Each number is 500 + 25 x the weight over its row's rms, rounded and kept within 0 to 999. Layers, rows and columns count from 0. Numbers have three digits each. The size before them is the row's rms in percent of the matrix's.

# layer 4 attention query, 256x224, rms 0.115, rows 0-124, columns 112-223
122:505514550496509520520478493509525504494523485536506499468517510507540506504517484464487494495556491506536541467493529470495474491478494539547506465486439498488479486453526544507509500487478473505449491506522497512520475504489532493532487552501481504475459540486476460540497504551550491486504481491492509528485523431447506535491522505528
119:479465532472535490509492517500522474460499523507491478497515475507459500472549512525475493494516479452452473452542486489505486457504506524529472548504512478466525443464497549506530509509506485458501490498487491502499490509516487527504537488498504488509522538508525470502526484497509520484505522487499503538482469461535541491483527499490
125:544510475524486483507494510511486494469465479507520490468510573518485487491484486512491517523493503492479483516463498528473458521500476501484538551488524507472437516508497511460456467486479526531467525541520499502508521484485454528481481475441462477519527472503552488512537463521456481489516540563481488483462489493508505489530482522498
126:484492479495493487510533526482512507486523479503481497501456509494530545505513458557500562499557493478585510552460496507479518498459461497518431515485499482504509456488452459475506508502506513484528487516519553502513530539519505546494508499460490469534494530483470509481516523476545447516488484498505525499483481506519480529483493481503
115:457484521501500506498474523474514533466519470502529497479473482487535470517510485521495506504500443456500489510480505518509478428468516484538435465495472500497569477514474465499502489521513538475490496500465541484479491494505504536591531515501512487520457521498436445458494504478553513493462501479503470506506482542488515474518495505509
132:514501409487487500499517520497535493479520513483529503512499518480477512499484482493510528499483522519499542499509491505457541531516495482522525486461520499489531507546507482487488521487510524561529506466509494518520540492525534466527539506534479518474516471500495527476513465490442521507502517519530503518498510460486493489508468494475
119:508477528502496479438470508533448550512470488492527530508482467479475480520468517488521481494506528514469489465485473510487460502515525512477529497507544518540464475497498558482486481471506506497514548491580503515499511491499467513502479507504535498487484526494510467531474533564495496506497451524482483481494500515497484527495495491517
129:504462487516513492519473472506562481444489468511519484525505531489464513514499549485508528511483500471477470488511475505495505502512501513507531505473527492510490539558494550483479526479555486485532525542486488498523492500520512488465490486501492504503538476493502490500536448531467519508516530548458482512431449495535490478539490530520
110:482523483477542501473528468489509550487492543495502525469494475522496508552486460506480503492484526465528467546490488480492542501474483455522512449529498504519484431457507473439505509474482448506502500502540526506484479515520524490522503516507514503534525503512476492479493485464509451491483489492525540470514529439480510506511544535490
110:456507482484494550478502474504461537471476523503519505513457513469499494480477560483468492518501546541512485489524480459473505494495562512524487477480475500460456512547503519476476479497483522489533525512521479483479483516460483473465480476478492521531518518480541530554490470506487487494521462542476496481490492496487495455483502491498
119:472483493511511499463502533480526504525461454494462503536491509505499527540502495489466466480460526479467514515498546529503490517516447486467498548531483488526503516500487465524511497515497483492439473474528470536492501483506493497522502509490470501526475499469516449482479498471474489487553531525510540504510492484498488507469509475523
113:519521461465484500547508463492487475471479466461484498499512506499500490499524494492492487478540480538489514464476511478534505516503475505498487504466477520488538530553502501459474485552466474507534444451493532553509510484484503547545555471516476522507527474535492531499515532463479497501460514493505479499520511538440475501484557469553
116:522549554516466489453535549535501523535496527471508478515499477493480467505483493497489482482484591501453526469500487506538492532450453494496457480519516498466497472514495518506471528523513479446481496517534517515468538532519481479493480479499524557481522476509465500523485512526526498494462485538531518517547508504442499531492487521506
107:449510511490502494486487470492475487540521472459505502487501531483537523515479496465532537499503437519481539475446487496456443513533509481527548532498514514476507529514494503534486446493525571514491500478500493490537478512500480516467481527552515500509499480523496490500511498520504491481523501526507471459468505507474464513479484511507
106:542472468531525499512499493472499545466464530502501488509481504476491498536496483542494510485463489438508448490449508494489499520529505476501511484461486487515469493466475540520471476553501479524509528450494545485469463535512545486503489466531493511536520466523462460517493521510467502473494474526498506523508529463500500518458516525515
129:479543548524515458489485559516477536517489501539508512548478483516502500514476467521480464486480530476518523517500511522465500486456497506485465514509467451540430456489479511533511541552492459469478500498529517524483501476465464496495492559483532518451523515543481454479463553498554455510514472462518529487497485497494543527501476473506
113:475503505526494494486491489487490468501488535493507456479492518520489515479537511459471496522509531446504518501461513505524529468509514491495523513461490519512523488515493499482521522502517513482499527515451500512514477473499451462462456475505504526551503480507514542455492502481464530537518550462500553539465492503520529456471489506491
115:497475506489446494527461469488496464502483473502488498474491470490509505546504502508510519475540491531467482485496495490493440465487495468523522509486539577506500509506489511503476480466507519509489502504549491454527467474500531512518474475524508530533467519508507497500481515509489486483486497523538463491494513524493491531538519524506
132:517510513472531495502484517488506510503488471551476515521497472481488512525501469543481490469535467456497561497461523540483490520486468504482469493519501494561535474442496474515478521524504445524472481471496529490507479490511528540531508526494513475501472530468468438475520543531546480477495480499528468547534498479518509541483547485519
116:539534479550511515533520445501537479491542512504498463520554504508498503463517534522515509571498509464500538501477531477503511483514493528450492499489544465488488511523514477487497525516501458519516512489503497510503490479516476500473532485509509509532499502524555489501499486501460504540488554475510523547500495496482549473528514514480
116:541500519485501508507484494503547485510496533503517480492551527530483503486477538485493492497512528473461476492503500465513526519507528495487517489525541512478490515518504495535529510439492525469511519498495484473507501536513478453508505490466487516489556511518513497485554500556479525499516521493514487501495499449526535487469475532467
120:471500471462519464505484508502475501458494467554521514474488515455503495511549506506452521469492457478504465495520509515481482527513504481548512478521505498521502515512517511521476502488452503545480494482513477472511501498521545485473484561491504459461487496509545557547498481538485496501524498516466465501503459466458517482483481537503
117:476458510515505506506494449526507516492492460522518564509477485539491505520460501525479495489514498499504509516483528485524494497451502488523504494511457499477474450476475522513502494449486513478456479512513530518497487528500464495509469565501519492473480529516462492479520497466510529486487475464496511492473449494497485488483492478512
117:489479501461513484473483519511526492462484492520461526493519518478520503508525485485485514528527517508523489507460532505478458488484470503492493500486516521565453450466472549478535498469472496498479500537499466501534477445510470530485488507502526488498490524522524471493505483526498452512512445492501476516518533454485507532510522539507
108:483485530498506468481536497476470470479518481533504509489490473495538492503492524490492518522495498521458522443527477477484520464488483492524478518524549499461517531460516488472555493529520505478514525506506520514462529509476474500486472483475475540540544502460474502530512467452467527533497481506498472523514491528509472512484481479519
124:488521507512558508512431502503500503508486518484454529460467457472522502497495521536521496518523489478529502464451518534504472526493520490454527520506499515588493503494467509483494450519483504506526462496506522517458488486495480515495484508486490470495535510479488536495491483496517487509479474505463503498515491454479536550493507470510
125:463482552492533490463498467523540473522480496460518508532489475491513521542482531489513513489500557522523495506460501476538507489496470476504509499500511495536514459494524483490511475490492525481496528461508555501472509451536487529522488518488537458516473536469464498481493517503531538499483449497488502437544535537483466516559514482512
112:503479514480529475516523484490441463499539483520481486511526503514506471489519482466499523529506493544468513521559527478473535508553554479512494520505485509459485462469498490550482526494544490517504523493543547486447523475479471526527476470502508508481515514517492461523470524496488508465499481494518459511519560513525481473506450491512
112:493506511520504487514506489500484537514539515531479451513480532500467492505531496505494477529490431470495458469543504501474542479466530510496468513471458475459472525494500525478476468490525507536522515466470462547484498475509531510461529511532513502504524495524513477522507500501496526514454498466498510488515485552496507481480483490525
136:513493514506493531469506536486529526509514487473491563500506506471510517514496464540501495478517486505559498523473501526549506490466486486472462496480476460519511458472466484518522477529496486484468488512490538496509473514512531498495471508483550464493457504457510496498487539497546486526452435510497500483501540493479505540486512489545
124:484463496526492531482519484497492480486486537496495478481536457489518536526525577489484536492501543539485488497483498478484542462498504480538511507495526465511513464478489491494518495491504504458503521462528513493485489504491451499529491486515508531537465566483509509487455465460481501505483474501483489543516517511500448462526488492510
117:475499502510464507490474473521495557506496507445515496511488491444524518534484527487522491521470462554521486483528464471488507521535538506503536472524485461470443524500524480563490543478491485519503536507521510484480515482505537476525516489527522532489483507456496550502500489528496542500509525530510508495541514549505472516527478492442
107:480507496532519514487499527542524474500500475463486485495493523508473520495520466478526461493495508481480504501460488477495487498502457515476470521517466461514527485514516538512471464490500511511510469493501525530470539510553480460498513525534528507486428521508490459501523495476500500509517495525472509509533504486499527518513495469560
113:495476520511485504475507472496491501514509518501501497518502486488541516501479516459469551505485546513487484528516479493508474464528538479512499477519469478470462521518549500515526505456518534449490526489491540503518508521473434515501549483562508512478520515500532458489520483496514489491553532486492498481513503491517470509498541498514
119:485514539522508472538509507508479462521519511533541496512484456523510470520524478527449512515469444471538506506520494475512475491492545487480490466565480483488497463477496516519489503468509519455541493507491505488496498527478486501473435514457499504480508535493491500477513499484523539479487443447471541501470475482521492504461445492497
106:480486487484478525480480508491456484557494511484497481511469469482498486489519483541509477543515482482498489529510488553494455475479544521533499486511508506469510491456527449479516448476437484483509497491514494449439513458539532509491496464499506527514468479482528466550495490559530501492542485479491492492534541528491511506561514488474
126:494489472496507470481441495507525485514498507493517546480492482526520514496454472515509562471494507494538478477501469502514473481537508532507473472471482479523523529429475469497545490506514506469470468530505530500495511465519478522503498493456459458467525522485457494479513547498528457483513463494539507501519489496496508541508510467521
122:496503512508471489478495484522509476471495460517524450524518501506514496508467520489528498491498528535469503465478513506451495504502500479522520532521510535495500537478535499487516478481504535499459503531476451445539499482499478454512483490532511544512536492501581504484527496511479506512512470519527467505468491498501548465518478531514
113:545546512478517524489516497472483488503499513500491512434489544503481498503487496492531485515510477540456469505490513482526440461499486494503481492490511514467438513507463492502504537484520509517521509504452531493467512497451524490450522474566491490540552463477498503495478482491491481478498510529516480458496488548533463481499526480491
120:461532484532494509502513516542490551534505513491492505509512521478525478503501522498503488530476531483500513483452482532527498518486473523463534548478431476505438502444559492495495487509494504531449482501500492514509518445487462498474468489511508513480473498496505486505471478514454495523485495526537527504500543470494527506498483496488
115:485514505500438505478501509525498473480509529501501520471500481535478478482531500507503506490492481503488514497514527458501535501468529485527489474495462498528514505447489553448532472464513556492525483512479471497494473553503508486502488495534508476480479497473443508496506508482487461513487485496463461512506481539478511486460526470495
122:506471473487473544519504491472500487495516514501512496491508560472481494482503481495493494507488515504462480521491488490487501524510534510493516510477507517488501536535523461528466513505525448503505524465522518493479499489514500498478541474514507504548538523503519462495505469481481529452502523532525539533520484510515507467530488494503
122:520522456527514514516506429512466482438491435485497441471527529494494500489501466517473538523481466470472518515517533477526515529534538470508520506494526479473495533532535451502493507489543540502488497533453498483491495487489530513488524471475482492486541486505514477501527535485479506508523499494497491549472510486517517451500508509450
114:501523512518566519513506502525518490505504495481487470528479501531514478507532511530495514475510483478443519497455537514502498502507494467540505531452516482517523477538464504503457488525509467476484471453464470552506477509521501505530533542536497493537483539517455503489487521486507521499450533511467481513485499490512517503494527498514
118:525477570529491510485483523521529521501467527497464514528515474497494503496453540485494495518556491499464471474526491527500470477461496512513490491476500497463485493482542495508497512526486445471461487527508483465479501526507505509540518523502534533491507498496517516475510482499515495526501509482520471518503483526473485504493525525544
112:485476508519490525516503531502447502488501528524511487530469474528483487516503519501502501482492478498442461544501520473457524476526517511513480487537592478508464457481534470466528538501534493479541531471525513488513494537537517496503443488495512558532495519502509477513480479490475462521527499501506506532523483503537493434510482493447
132:532497500490505517461502496496511477507513543509506446522528550548517490529509497477515470554488505485439465507525490508505519558510514505509481505460510469510512515448546454522516507494484495492487498481500494516481540495516553465492547492514528491534518461511469512489504498553483506487475516492527495536552522521535513472546486498496
108:532506515489506501528509565494486448497540497528487530511539504498507515539478481496549508512517489508501498443551451481491484501453526548495505491484495461492518529492507492544522528516482457510545476500462485509497478488481497519493529515528440527491536498482565506515482538457520458541539473481489491515484433498533508510459481501486
120:481498530493493485509515487457503442479530473476528479451505467532507468487483504484521501510523489515503444511477543496512501479492483493538477450485473494504509463494454539505575498476509502503505483511482546498515464521524536497551520509523487522507505464481501483517489534463491501501484467439517479536504509521451466500513514499483
118:487493475463501495494483492466512500488534516535475491479500538514468497462495462545506530504489481473522493473495513497487472487529503494493529480479527527531500485499469482522492501498522511505487491557522481499555490488522516487517511501508466476505520489508548508504517523526473480471467553475511492534479467498498490478476483530467
118:483517525514447501492527498501485524501491470499522477494488467453528465491480533540515478513518486496497530524484528459502477489496485511530506497530510500493518512473516523494469523494471462480492517477510463526508511485486534518467504492525546515523463493517520474505460427472497484554532537502499489500525559484504499530514523467498
109:510489491500490454540475492475494516499514517472523469466535510490496496494481516473518522493484508539477496494519477483495512556481507485493492508488488505461505533524482523505497522507502528528506522494514463483523490506492497507471536495533515492530522474490525559530530475515459466487518497520487467488515535495483514499502479545494
119:496508454458480483555536456496493519487499495529465530493507506545518533506500517488532500472529492494512513470430529519517478483524481499494477507525547530542506520528478497488517498507476495482561502478471505535501506536491504541514525508503465510503515499485508492471510546519448448501480526519494453472459499533429502467464489531484
115:522519523495519510478502515504517486461511478492464490514488479505529510478539524545443504534540524484524487513532523457523550445549509483491491479482478526462518484495496481475511474483511468459507491503541459516472509524500492513476503476506525508500534477529490501496508476461534540493503502468478528506523498476471493490507569470513
116:498446490500494488510522507475501490480512520548507501509476528526523495550508484494496545463523497471500464553545526491478547466553475511484502532503538507470478520480498503479543531533486509491501462521522477562488511491536494483494463473491527494500511500505489485458473518457471490507509507442502567517483442511526491472514513506503
109:481492482583488513513552526487479525507500462509522472502456520502507498521520491508496498513528543494540544510504526508531535514491467525489509539513476526553514525462456532503497532494495566523418491486546495491490484496486476491495485511480567498506479456506456469502490493463508499498463525498486518482501481481531520485515530513507
118:520483486498446509500504483474517459475491525500507525520517516496517500506477464521569492484460468509531500570513481506501475492446490502501508493470547484510520544517462483504478493531468554463472503542531531491510493472522496504518505513499482498513530485551432540449495503486486442530482495526515512458518481501538509520533505478498
116:544493487458477514493540533498480523509516496456520447457495535492479458539487526462454529494482504489508481490518476436501512527502521493502494512490455510458502499509485501512503527507536495490560484530472498469498500531457532513492527461510500487468499480493520473524500539480497484471453503535478536489467485500474485474518514508486
119:490490493541487499524527527514495516489516497499505524463528469513478487560533493513532486503480505491467486505502505506498564503551484473473493444496488478501519458475477508475517537499550498471451499461490458479499494507489492485524515466563550532516505473496499507488525492496488507493488483492519493550484454547470544501527515486509
129:531476537487507451493456540461484502474495472513491540485465466487540461494484505505488467505536488486471496484486542539509481514493520469519480511522474503550523444465491514437528483491497527464481506556506490520467495509516496569537505509482534525500495523500493470513513512506528493493496468483477478522491491486494482507494510480538
127:518474499500538511482524514470565479495468510527479552541505512523499540471469488470484477508520472533486479507524548553516470468494471495487451480523514483491491466512530487503504521520462454519470501499519483509511501506480524521506503536450513547508451500485512496485519466506536494497491519472526503467494522487488492507493531478531
115:490506520526524479506498458522515509515510469480519495507540477505491534503521481485482488473527498506545484501480506484472507498487494501473478448557511514518505445529516519493550483481481524543514502504494574519471509538533539461520479529499547467499482541506499474501478510465542512544508484445490481448511475500497472520520543459516
113:474461487534517500455520496479504481451534518499505456503517486517502508475462523483557514498521486523496465529489509499466531456502506530536492514453527523431521494482494515476511509512517514513564514510508496432476504470452488498498495464472504523516479462486523525481538454484463528509498513555531461520462516494504507512523445488491
114:483499513554534467517528525501526507545499494459505480531489490546498425442482505500522511474473465510515502501491478514492482516535514506475492474481505484507551493512459540480476503528494516481502505508488454517503510522466493521528486504502436468506501513490482528466494509468523489496533498491501528513534466523461547548482496477486
090:534484506516499503476490462489540447496503509509502433505542505521529503549510523505503476488462483447491454520532469538489481506509485505507499496479510477517501560516500534497514489488455487501486520459459503514543496555483529481513504476487458487540491501543517501469452511492475514455518500519497467505512504483505528481452476445457
081:495438517463525515528479497534480497483501472465532481533534491496521467506505528499518496499495559493498519455478516479460434490497484479443516439487464452469529505539535527493477487511514490510511497536517522496550495481527493496534476518491536478524504537495494551533447535495464512532500513517489454473484474473494487524459506485515
083:522539504506515498487476479502459455508501476453512480526478515521491493472486512495488503481485503476496478532491513491485503510544470533496510547539510518506499514582533500530486482469496458511572484547513458506505514481446490434510487485500533504517504462521501533488479511448487501492531527514478491468546480514502479492522509485494
087:522494473519488488507506556506512528485459500500499474508484505524499473489474552522519499516503505496450530500549541526496502470499492533518477556500494470488477480506464496516484472443496522484528522493464497522548483514490498483529470456491488483519481509489515473511536518543510463528495501455465496487467453519499505519517488445482
086:500528483468510484464495502498473550510504480517511559467523480472463506487486504503512483484516511527508518452475469513491511484549521500526518493476512464461542490494532460513491501442501496516486517498512515506503533436509466502503510533498523503520442520479482496511515481595563498532498503501484461468524511532452507536530506517514
087:492495488488487555479512496498490517461475527516522491510506524481503557474506463509508511510507561507512414494496505485522490519517452503495520495502528500492458486507469527495551489489502521490531499481504483468497496504475453448520475501498494489473535475482485487447514514486525503486527442516476540459481469476528491498523506545497
088:451475543499507474488487521464501494454494484494516486466502480512506500494534509498476469507485455509496483523513499487494538468492514475463477513503457501494532485494467501537541523533544513480457518499536524501463491503474490484490462487487477455521496470505505479486508535472448494501483509447479462526494458476570523495485492500483
082:454495498499470471470515482554506470479481571472466451509487532529483493482514476511546494475464537498497541492491518492503520504508506485486471502485534481481517506520466495524510466522494509535523470499538509476457549485491490484504495529506489497498522498526528498460503519485490511537470512489468521520460531482534540465513473535455
072:537511504475532507526473500533466522526458442465514516526509517495502508494495508474497523493527531480487528512538536485528495483542518511498538522477549553520525499490500488472464481524574526488524445519504472486494463463518487535514501492479519512516486512503443534476520514470472505499479551511550519523527457495525491478497536514515
085:547500535524491500512508547516525494512490553487495502499493544498492470479492522524440468493491525496456541497507515521493481495515478503495472523480516493476500467543428488505489544498521481452466457543485498549479504532506492482481505504491494465515508520520515476490469495514488524445493527522509504558487477497542492515478488454489
091:481491459453467488511466497516484514493539559442517483481489510518464500510470518533496514494488511506538473518498502515482519522511511502520543537513543482510466544518470498469472444483449513486513499544502488484539499505519515486484516476516494494494495539501535517449500505510464550505496482514529535503473472479513476475515503498465
083:494513466501487428496515494482526520499482476492492503500489584478502481483502449544528480521489521537509520480485506508485462544491463501526515495486549513515518504503529475470507513503468480498526492485497533521510526515490518482458551523551501523497454479525510501516487449516461500501499580482510511500517518484485503491461501531492
082:469529519532462466463494523477525416517515509483533531493518512539509528471528499522557445464513537518504526502485518480516488504497464513527495469506514500462483472516527417545501526550500478509497516519528508490477472468514492524488503492552476506516456511554491515518496502452535465481521484502534492500549512501498494524480512466528
090:461441497487500478535556481466510493478520491549458489472483501499501501516551497566522510461488501456505472468507531481527457482476481485557467487502466522503484510483468532520494478496547482494509490506454520503528485527506491479493487482561501507513460509494563484492527502451495511504499537520470504519531455554536480533476520470529
105:497572528489529530504489545535484514512514477473473514499450508508500448524508485517506502490511492520521548499488486515509508477477536498494498491536486530509524446510534528457494502508453525534521483512569474458459497474522532546497490533468494517453514476483523457503473513510496461512449517475514484534449513525482509525498514489515
084:492521521491504555425525489494528540505496493494488518494508508479497518456520497527510472526514498508510507541483483519474496530535499489470494516507491462518412553518469476518530515471456515473481501546489526498544490490535496471505474529459497464503527493521481536454459499494504522510523471489504491494494500448535494488479483504502
096:502501495490533526518504496472496485500458457458477500529493529527528474474500491513477528491530486514513504480459514484509498472473523509492544458494478536498508457519518498504529508546502516546516451479500512468445517462495490529500566455529482493490503489522481482525476494448506445493498499478518482482472534508474479544474535523531
093:548496526557523498507479549483556450489532509475486492490495523484501519486491472524529521527463521499491509510475490514506544548488509530469498484516459497510492533519501485497527516530510507540487503489492474486496477431492532504518525505535453493488526441507531476532473523483544480506526520516526521530475505505474527521447526498514
085:497514526534525466510491465532438466537498476528472455513500461531513505466548522577547495496492466479492533542526464528475511541524526500497466512509525478483503473501472517514525491499493469520582510533500508551494475519504513487456485522511521480488490510520499484494465463498461502514539506530482456523515475508540521488485519509514
087:525507545488498485458497501481505532492472434547501480499503569465458516500490442500536486508514526502487456504523505467539418518480496490468530478488504495507496474518493447481471479510498487522469503503490516520469525511485533449486499531480565487522513503497455516481503496534495509533496490533466513486547541507499475471493508504464
103:465517516530551480475470512519516494466520502447491498542454493504532528457508480543524494500499490522514499479515535462495471493465528509512484492478466503522507434526493552486510487516515525501505517492506530479505487448499539529529513502469473499482486452486517502536496530510533488530509489495506512489516486488482504515566540510506
085:558504484460543514518453539524509479525515479498495517503469524529506512515484526467475483510556504534482534444550494498542514481507526512478513495519500478478482482491475529529483495508481491477538505536507503485467505455497548486464511530498468479486502482488469509493522464509477488500458483467499530513445455544451521534487522495448
088:517519486492510566553538498499533470511520480486484503492492497501533490487518451520492494481532482490452508510465485473517547508516502493499466535522542555445504484532511506508507496500542506499533467483494452509511497524513514481532483515533499521535501491510463460510479497448484516528495523502492491529470472504523478451459498460501
092:466519567482521493446483496514510504516492543494472516514463511526468509546508477484502492462476554493548443465497469483512471460484494518500529483478500484507544472510507479528461450486501532515520535509513487481454530456503530504464565513475530467478492495499544477517492523514544460512518476497481508516482508490494488493500514530491
079:463541459497486506469485521503537506488502485475503492492453520484502530449467462517516492527471501489456515495514479494487462482532520536450492533524474546485487492514473520519427505476483502473474521512500461481552532509479444489505488525507504514530512532500467499493472486493529532502525507501488519483505505538512471456528496498481
088:519429513521501475466490445475470481526446498523490452484503490537500534480489496484522485487468487459451512490501515552471490515531517425519451511499497501480507549479492481503469466513489477516520467506499505495489510525450486471513505514515502493523530559526469514520511517522492502523489547518529506523525500484533501438488509476512
093:508483482494478483493537488470446501493502475529525461472497525463496471459490543495505489488456527515456511555522471533483512515544440458494498498521545542530510553497514473510489496494509463493494478504514538475538536506487504484513518483520496530494523519503493521497512479501465543476493529522501462481529503473473496469497437470494
089:488503508492498498490523521516502470479509501478486555511455534517501494519517462513501467507496533490491478515506529485522482540473502478500528484484507550504467508459516432544496495514548486527467531523469505521515526471475503528502546537543508498497482506508523531433495479492498463484508509494517503519527470496570512490490479495497
081:494489501515487486530424484528501530481480531532530521528478518468459454466478486455497469545511464486537476545497536473522450476468530485517509487533472566519497531527472482512532523531509531483428473510501491507511511516465529519552488512509485464497506519509478513493512513491525475494495501531512493526448529522525480488495479537523
093:485508491459531511485466510514529553489492545464475509538486499488522469533481469504515487485543499525500463538522504507525521483494506495520501480531512474511461479485473518515520465527451549489510491463542479519501502521485490526500505505485487467483463558505457490535462500498529460508556493468539526541486491462495476514514538529504
084:515525503522505568527528500491493518486486482486522493494516471515583526486495471483482559526440469542502494495528508523506466529481496509482482473517433482480462496527548498494499511501516526515524479496528524496506534475501486509517501509510476482481532469500573518523473536555525502507530507462533532503490485499501490497491523515504
085:508440473484477530545476498552508498512478493549487489476530466512463468537482567465484511460472483492534489496527535491502518489501537443520507534507529480508532549504497478530508510499485503455524476513480535506522483567509502511517511477504480508514501504502503515504499507486479514503499438489471493520498506493490518484506486512536
089:497561500474488480488496541523479492499517525476530479578480489484505445506453475501523493491493470537488467508504491505545484511445471529511527456506518493522518521519557461545489504508520505540506487474493483499517488480468516480513457485489539523465478465512517490504534523504531508483526468540494480436482460551507473518500465526502
106:524438470486447495493515479487473478513486499551498506540514486511460489529502532478510506468523501492478512471554519530491530509533492469510496563494493471507537522469496510496476466483538448493511468495457467526509491548478498463518487461521521537509511503511469541464513480492446546498486520525505520427521473519537500464503516476481
093:480541514525526507493510553528552531520525489518504499516473515453507472519495479490483479525513493567492475480529504491487494533452500502509513451513467504525486477511527494493509459508474495523509470488492461497511527456493450460543515515455506537487475493482539493516516467535531510528502504479507474494507551505515501506518483533504
090:504473513477516490518512545503480521505490474464489514496468464512464498469491503520503477509468516508506512519449485524518531471483536550505497557476473504525548494483501540483499537497435542554512493502565495507476503488505538499493485532462477508471504553495468476561517509487523482490456521521526510539463491511484472499462503493548
080:446473483541519506520477491513530519510496534508484487500500489510481499474528477498508500507528465543494472524507493534486524482483484501492471501545511549590516511491489505482467523480499462509472515489536498462521509494518520501496465481439488497505512509487500517526536452515486491512489542519542524491520466532525502481526520488501
085:500496443482481507527510495516493486501520508517497512505536476471498534501549479501496493449488472520498488482516493464491514510541515494537500525537494459436515463509476503507529502554541462455516530490503508513489506532506483524507532491516500508511535497475493445442526511487531521496542486518451517523431483538515483489538479520500
091:528477503498497537535538475522481546496501519497501448503542482514501460534551534497532509521489520487495520481515510491473541499522527514469490524467537463471524496503533494512499484500509484491523477464535512508505526502551489492537494549507522457450513531492501517514509481519512501539467465443526533540491507504521498447536489533470
082:475523487515543495527498495504509496474517482471554504498473470479530489494485516513466514512515522470540491534475483535491547526477506506493484511493493492521511530524468546443534511494479497485493462487505533520504492522475575474490450513471513451485482502483486487535506526478462480500483497507480495472486480503500469513514499478499
089:501490477516471496458578488480466504512517518484497497492488518515451530529508510521501508460517514470470499515545493505503498513459469472505484505467490453478452541482505476548492533508544483454447503487451542484510484500547567482488491482553513506551505505493488513477482485497504514476476471475477560482492501491494504499522489500482
086:488511529440548515506481508498451530495500549536499518506511473505554453518457511445490479500529529517484460520470509469469479506478509494522500462568556519490535439523508495508529478477483553444563521496512529500476485485473475469490486522490504502495477487489493464531490525512534482523479462459479502477481507497509500510541453523485
085:534511503515496539516501496497486550533486449510517515458507435540509467499487507481501467517444483467435486537510511494468498489523510521542513521520493531470485506524481504484510500458503496473468492521493512562528499550485519470501492475518502479562505520493461530544504507483482556511494495516494435522526499524522500458447440506505
093:483471436477474505521493507505494521514493503539525532509552446515490516495479504532493526479478489500515519499547473497486509481513554453498502538503495467481495516490443508494474537484506517472517505530523527518531456520521516511513487511518472476455527537488483490433544480512495522471496500523504542477509443510498500493489508487493
082:527569510435532491507534473500481483502509482497488463458520485511536471515550523500512512479498471508490509511476551463477498460524512473492513451539521549524467493558480528443497500455489525472537488509465501511493472436505484517520526487555480494477486500545518498515469511448454459482486508456509485526513484494525499534478500507502
087:503451510472494516533503511503516486511515477524460456473516488485498545477518510507554471478489522513480519519504500553501490501557515509483482502508491513558500506450468518499492491503547505476507513518495508479544478489520488521505492469512470506551539493505440528500506509438473499517495481496477490508498445512555508518450494452498
080:490462445522516502509551482472568536486517497534480503502450505504472511485505481521545515538477536492511542507563484500478516481503523505515495495463528532487464494476480549475481512474507461510480476477451528538568505519525536512497469491517483485496479495499475538444502474546466510502477501504522452497478475498490500495511472482462
079:510485493463521552524496518508480515506511531520482489496487512546484464507476481474510506521510481497502486475531486529493488541496484477523473493470500505501581481445520519528536456552505473516501489477549458489451505505506471528478525437490523543509474503485440502510517481504537496486527501463525502534448515531508539488487496506482
094:493557530494546473509440494491531497497542454486505551512503462490529469463461470535501491526564491512499500517454498464518504469500502543473457467518494538501474442522487504521516540522467513481526544482549486476489476476488489518486454492504484513530494484519515469480478527496513470497515512504492454492531496498527491519491520536488
090:475501497534504486523452496531540556527490540500487531527489469496497491487464500471505490478511510536509502528476528529501516472505485494518490466520470533479499461527500525503510515489512496489535522464528496498501491471483476499497482490482519531492463549491519486495495454474524473508471535474524501467499541523539488534537472517555
085:515535514549495468497503505543551525478501447472533435510498525443504495518517508550536466562484528512521478492516511491490467535499506537450506487496463515507502503514529511476501479508502488505517532458489536510530514487528487505512525455471518515483488493474520486523490521501530509525461495533503525447507509500456497538509471511525
101:486520514491548474483482539519523518489491480507513507530488503484501523494494456517520457525504511529510500489454512488486456489493529533479462459484486486543503452484495469498541511506513506533522480507525530500490494482446580526474478543448464487489524461483468481464456506486553486493472497489487485518449510488470510555505513548501
092:505511523483507485508516514506530475448500495480532467523493470545506478520489478524504447519494452498498521453461497453515477506458496484483490487520526536524516446523523500515532492483467511567496504539528508479495511481496520507483479502435456467486482501493471514544497516502519468515499489437500488507500483449506550519470513511428
094:493515535536506505460517544473496466478528488486514505498516497518525464517517484538455518492469486512502488515448546471532503512486523518514528476466463514476464521491509514499509479509485547492483530503525490491482499476457464522509503488516514451455523455496505494528505518516515486471543515505479500499499500477507466495447492466499
079:492466500491530494532481459510500524532522444476540538529478479492489472475437486492495511495575453487517526487502470522488527480538510511558538532476494563479528477500528487496518509508541535509493479467464497511507475485523542495520449472497528491473449514507483490467467535504481517480500487514541497483478451530501465514530477505525
085:499521496504506515545558515530498508508527492475482480501502505450459525494533488496477482510551484475531531481492494484491485524480459495433491530530498452485551482482523498508463485506518463543494461455517525530483529552500494471525525473493532490530471489509496484472517476483477473492474538504503516476498478506469540500453519495487
089:504484499496535494468511494501463515517474468458489472505503521467499511503491512528493466493463483517472533514512540478470439498565501473442484510493466483498532452504529478471469524461501496516523541520522497496458473503541501517526446494475509474489485565477510528529510505484512532512474516474522507510478450491528468459519502505494
088:504518485566513502509515496456527484479507517479528512518466531514509547484503495529469487500521517498484502545451499475489486493458461545500473518501519538520473511534467499489519521516483486503474490496515506499511507486442507436455486552494496506502506458523506466507534518461466476499501471532495427484532539496459517508511477498507
098:471488506482482478519514483502485510508536495502503474507550495499515596529470525479524495495481523522481485530541494503459517549485506501549504493499501462464499523482479462522493482500512493447534504502474531500519498523505471492505518525527481474477503525504512506493510510527523518496514479482447526470503471485481511471541504512512
084:493498492571476477527560480534497481532485503525495477496507513495513475508497506512504483543520524502475515565538483520486548538528512474480493513498463445475464503511513476491493528502538510513477509496502496475537480542533511518528505503502494502525514498513545477489521509429484524499501518542450553475490482521502507484500516456492
083:511489492493486484452507483514508510491517564535497512490503491489520486484514511495471496502530497496444510512521541498522471493509469503485506484538540509450483525497499523498503470456476456486542507505516478528524508490526468481444509451505508486524518535544509478487493458546524497495484477495510483472468526486544472482500494499472